{"d_model": 64, "d_mlp": 192, "activation": "quick_gelu", "positions": "rope", "init_std_up": 0.0543, "optimizer": "muon", "lr_mult_o": 1.03, "schedule": "wsd", "batch_tokens": [8192, 16384, 24576], "seq_len": 256, "steps": 6919}
Each number is 128 + 24 x the weight over the matrix's rms, rounded and kept within 0 to 255. Layers, rows and columns count from 0. Numbers have three digits each.

# layer 7 MLP up, 192x64, rms 0.316, rows 105-191, columns 0-63
115155177121140135114107136108120127095079101134134169082135114110144108132140149119160147137111156144125102125106144119148197146185125147089128155162156140109138127132133106124144144119113129
130129124134117106157100131117156144162149108159166116128107141121135143119135133090159126109118111126093132115152105108138128141122080118103121147131139119149148137114128130108137155148147155
115103160140131095160126133074104122103161097110147126133114134123119126115160112146138130121128158125124138141080118116154160129136115111152136120135211091107172130119151129134160112112091155
144154144129132095132136130136117132129101132111115101112125194106162170098100168111119175082161152137102126165135099101118092149148137139155113114146139117131133105120168142167119126169108161
122115134123095099118108113105108109117171170145143115111139157127095090116149152097126137129132145145145129115128156155152131126091123157128133165109117139133108127149153125135122137120101156
125177164155172133152167113141161125113115103168131132148146150112110149143149104149117166067122140152114129108131126161134137095144114114113150109083144107138107149126084141144116075101128140
196135144172131151136117111112188122109153119110134120124113153128112117140123113095087144157104140118110128122154120188182127143126116099155129122115077113110110126152105096108123120155132098
102108163180115162122113127122170105084144090118138118145076164094150154103141168115090148150121121163121148110117124170125108141136148116086117131092094137141163138175101169096187111152121122
132124122113093128105142130111110134119147096165154122167101167147142092115148128130153132106130117115169114162108094128130139121171079129124120129143130184137114116177153142160107121122134105
103131107123163142150129150099136143133139120129115145157122123164108139109106130117147148116169130129112117160124104112093141177155101114161105088158120124122119127124134153093121105129146139
140126125131140114111101128147130121111138102131148158128096140115138130137080101101138112135124145175138102141173160132127128151187110147127169101099131118136149067190119151082103140108138097
132112103079153140116120090134118144108120167133173136183141123102114140151141142158122125127151140129087141150124153127100130147103166127101133065141122096131136126140101141102139070112088149
145138164137111148159136162136161124118132081156128136100114126126129128143104144150106123092160175125114130147145144154115134089126135148155091062171142134143118136098145113134120108096113139
157134110124112154155112148177113148142126121138157079124151129159104103135136130099144135088100155135107121107100175098122135171182109125126113085121129105113152114159099148120111132106132154
089133158119113149094083128104145102121183088144181142138129138117075135115131142122141052148168140133147158081108133130096137100112152137112115152140135151117135111135143126112161133117142136
132093170159163070109128156109145077162119149145119151076113154136176132132135137147105107121128115151148111082171106132119120114149091139158106162146098103092101121175156134139122125160155109
106091142142118141125168139152108098169101110092127104117105138170102166091112136111147144175125134106164114134109154150158159096140088143124107148124092122158143100109147142119140121143123111
128098174101109151097111135154111108158108153166187113108143143104127146154140092160154131131082166120135145094131137149127124106086104124130177083156109153116098120177101148123112134138137150
171102090148137122129086143127114119138096129165107103073120136118138135144162120085101136137128132171094131143099164138122125091121160120130163138170118126140158116143130084100123133099094108
122107124190117141103114140134166154122133127140090096173137155125084136128126097112113163127106128133102128153096124176160155121157104132146113111135132135121163101111128120124067141094124150
110136129145134154127084153130155137140151091156096156136129153133145113113122125135124129072158121124112086128097107147117124140113126152093138164116145104121141158137108120168100129142103134
169123136128118157139164110115144101150152141133168160162145151141097095066131143091153153087107102157131107114123097130164172111124144123111104170113130112127149065096129126122089139135127146
154152119120164145099158134160168149117129132142151121159121131115124122100120096108109145141148145085148133142132150152123135101179129153104099101093071134116113092151139138142128133093161140
157116163171138132134160146167110115139102102139171167113148080144138123125091140112118117125118099140148095154093189134105111081148142141102110137112169125096084118125102133137132125146130140
126117164108133151140125142084103164127123112165136109107115137096148114109151127105114113129143114161155097156126139135159159098137104089098148155118146148139104137156131129138097134151146128
138102152122119147124113115148112147158141137161133146102119138115094138092129148133139103099153190153114143140182112106144166095095123098132142091099159106135113142124119113115134159133138116
175119176135094108118131125132120142109147108143082118114083142139160081143096120132167144133148137117157119132144142090108161151136087169108134130138097099182105160135143155136123072159152133
104118143197185130128123130123137098173100080155128123139128177119096108116122147136079106125141124207096149143123136119118090143116104138136158155175086135134118119110109147128100147079161115
132117123171105113161138104111137078143137097146098102167113125140157134112103134089151174116101142157148126142094106166140162132133124128096175144113132131135156123120129153105113105110079105
077159163117128144128123130156135152130116153155134104120166132124071157132155152131128147124128133091134115095111154128150124137124120152125112137150119127095150179110109093109147109136099143
140149144141160115144118155123101131138162102165141132145156130125108104096069138087098090156146163105131123134126105122119112102099113105166143140145122142173105136133110122117125111179124111
099096126092129091098118103168105118084128139122142131135112153070124132119125110133144141166120097162071133148129154127088148134137115140135087141129134152105126160162165180096102124148074099
120124113090106073183146152144154148156144138150120117136078134142127137100118109138101110113103103122134103117082215132126166140129130113160134105151153103112105106148129130110116159134123126
140157116128155142137113141114094151098113140151143133115127117096165135130123126145100138101123126114093109144158136139131171074129124141156150110142109107098134122119135135097136161130107148
140111117118142164092096119134167123147116133122144125097131128135131139121141095142122119137091146121082163132114127176155133099083116135121092134153117093173111154159111134096162150164081159
107148152133164126094112171088126107123092094118122164160128162089152118134141137089100149126145135142089141105108147116148138133153091087116149112140141143125161114164119137151152164100101084
159112146118114105149105190168127113112131117143102123141164113116119138094114140084112138090151153145118149139114154139112143125132115116117123136114094093109140081147109107110128116098125189
133083170119061151149114161119134127142120133118146127138142118144133125099156168129132143132136175147157133103101112103076157131084114092132168126120117140142107118191101114099122086134114139
134162178114122112133157134174151118116151134119172119123073104100132105116092148151126161134093111100124103150198154118123115126164107158116113125141107139100134143176101124109180178125118152
116117129133150125116143128128107152143119107115127148147118186102157089086080132123160120192087144149119156140145134094148111149107094120128121105093122102107108123157144146103157112151147116
160118150130122151124120098117125082139148135144132137126128123101111094162133146109119123125116112128112132122126155118119075107112127127170104115164094108130123107144107111087128166128164132
123125124112117149151159123169089111162115126131127117110101150068132110118079140154127079098149167074105123089110148161084138148167126114144158092101133133123106102112130152125118154135144159
184142209133173122160076105150188095114115118165107116097105149113125153124135138076133075101158142141092149132108133155102137126126114106144135111105110131128172148136141112131142124160096108
119174096126176118156133149125150098099110130160179110151116136110148144151144151149128163136134132142152101096124130111129115116102137097150160118147110116127096105142077137099117129123098107
164112120150096132068108166119123092111094116137151103140119155134170091144103159157126160126094134159095133106137115108128119115126174081117100107136101156099131125160146144142149129098115158
137072143138150142121168120136096106110116113160112148139115110090147145118133139156129129094140139142112138125124147133123134146111108153115107188114122114087097130111158158150161135115103150
162120135130131160118131118135124138155113134134142104086125130102105124091130120108150136112111144140158147106106082163185129086104069121101127168122128170143139144144160114120114115135136142
121176110184136117100147099147131154169149106109125121123077167108142114105101132112074132096103121183138135134137147160113129095119096168097154165097122150118125156115107087184161150155089126
155120131102110088104123120157147149141125104169140121144124154113115097147137154138162164098109139114146078086115155112159150162110116121148155064121111113105141157110164128116113204127130109
142107114124098150132099116063127124131128128174117142125141186133118172098142097115127129141148140146094120134094143148108107116098163136167136135151130121138105096108097104121149131120155148
118121125116112143109111128128115152117106130154128134165124125130060147121137160160099110129182098157097155095105113102119114116143177155121184146150110127139127115111075149086123106170132099
115143126127120100094102150120097152148106071122137120091113167093124139109189105129165162128108168103137075098145134110176174154093138137134148152120146096131161165128110165137154135139087179
138158094133148119125145126128089162134118155151151087134161128151117145142090114141088161107146186129115124116154094146105117155143125177108069116139124124130106107127105121112133120135115139
132143157130135118117177159149185146163148125129123168106091116103115154101116101110104099112210126130131127151094095166176138126101092129145127136125105159104128134146135165074137147128131153
174138115127113124090125125135124132132129117124097096123077085140128167150095122151184131088094180179141101101136138153159135135107080183095105090103126103130158120154136127138132160193100122
138140140104173129117089087140113091162147097138125091137132161148126106127140117128169121156163122143106133146165092093086162122185126120165168106111159135109158094130083112094167149125141133
090100106098132111090115131154129145164180135133094130134096146089117114119140159117130117112116101149161161116112151107123172089147124134127110128124132111127144038144148082130118138156141117
114110130148123130136212090143118158130105132093146126102080139097101145147132091090157147126154144115117092178074149153143129089133155127173156127108109084123124145080136164146083117117107128
156143124116097113107157131154100105135128157112148080160119114090107124076099099177106122140082126114105116139136126126151127137148140124133115124120117154144124151130124074106151168152152173
139156149124146076132157126111149152164113144109168116153132122123131114141118139113123103087139118147137122121130141108102149144155134118121132096134116095136119108126170113137097151146091160
130108085174114104082111134143126154080108091161098117178100121131115157138131105095157119124131161126089129159122099172130098133143100132155164117127118144134095157106148151088162109147152138
149152134139184107097110115117137117112127136161115143133139132135134158127131110148156130167132161153102119073137113129129126119103140088110144146152113094127106079163101179157085115114096159
099093090081118137133127128140136174143138163179138134167167139130123082069130168153165165116122110143130119095131116136121106123100138121127126110115121137106150100141099134061101132116106148
076136118173117179113095143126139168150098136177140137111118108087094106154115141151150085127161108125156163131123144075131091119135110140143114132139169050127134116120130123113124096146144148
136132143110141120111074124133097088107123158150129074123114102126137124114099120161085167120121143115177106104159166116137114143158118102078087133167097095112157125138165170165153184168134144
135118127161170116132096132071119153108165102139122071165128103085116109132147143140127143137169117106103122168118090099066112122149131104143192150151116115132152147124113126119158138122114142
131099153163152110117109067149162109105162138161126147130127159114157137111118122101139114127099150127147113082115178133169144122141122112090144136154098107182121099123106134098126132126153112
096103120124152106094113126153124170139104113152121129158134124164166105130140159135125135136126112163106093136122164154146175156163111177085114087095100153135135042167103113133089116120118115
107106136137091134106136129140115075127104107107164129112091136128134102097087111154143140144117105112113120162143174108149101147130165136096151105160079057090136121140162154119157116110180111
120154134121106130115129151102122110140167141158079118141123128164112133116115106150103164129134154120114148142131082135100140124105107090116121136134097118118099128150062145096105135129120127
130117116136129111144086153131141129101169174133139108116112119145149077109152100117144105107122123158105130135053134150154116138132091134124156116094132118126140140189122138100138125141102107
114104142127173139160130110107102148137143119177142127123147128125112154122083106155129161146119117108096104146136132127119109137149108156108148135133136156117146135106114098125140145123136076
134126157141129117152161105127074104102161126120108099145112144144116128111131125108147143118141156118160104127107170131166124127119114140166148153129122123112097120105097100144136125096158145
140123102149092114085137124122094146091135155105154133148141128103120148093154175102187164181132120133100128127111134123175159145114113093134139078157129138131135129120129103117149075145126146
136110108111150143130115140114124109118147148163162128124109133160115139110121139131152135170101118116118106131121106124124132130099079153117160139192187097142093135129111125109124151136107118
147141129136158151112156155131114127146109126141110097145170123122061108133161103163153129116098125108153092133080120131138135174114116101131150113161149088143170131157119105102147126100132077
199136138126122151090085133115135099145145127129146138131111145098088129117155105118121110138176129132134105119132119153124113103167105154175122108163126141169108151088152095178134103119099133
133154125102137093156096096117113161134131093114171088152109113089120167155104094115158129107125141140107127117149128135139082142161128139134134143129144077133145139180088129137118099129141129
103148130150073131133135136154143137132129142113120099126155164139125094099137132093143166143145118127155134073091118129127122130173133115123151137152121092108136072146168126090121142158099091
105174139152112131106139148065139154138175125146139150109115105113100144122143133119153126146174105119116142169117112120096125114116132127132130142125160090145118135156141083113135156156116118
129094126092123131080173150120120142136113101124115121092109102132072146124169151164148105117122168146151121140138162127133166121124130130130113126102104092107143104129105156136154153120131121
139115109174160096130133132152139136110108136143132089132113154071131149126133155084107095156146127123089125092120134118165133103101142121138161122138147158123150146106143150111077103141135185
110130128143128111136132152099118109170105086169099150124123143171105092099126121143126119101128179143114134112083124162169163182102171120108119134121136147120149129088080124153133141101109117
091107092183127123098131135142132120123119157120155103121129137135095136133128136120068144126096128168112112158112128121154155150163085167125122155111129152147103099135147153112104153151137109
147134118104169167095145159123159148152079106194141110135140152143118092099134101136138133078118107124109160112132119139143142171091108131150076119101152091145146126114148141125102119114143134
104148133124122133151141142096119166127125132122151145134093104082150117096103164079104142144119131170149109135111133105126168145089116146152108133087131055158130110158117130133114115132120147
111139137088170123115110068130119115105160107162124055101122140162118131134101108127122185160132118140127173114098109119126126108132134154114138114137127150130187153173137117118124119109103136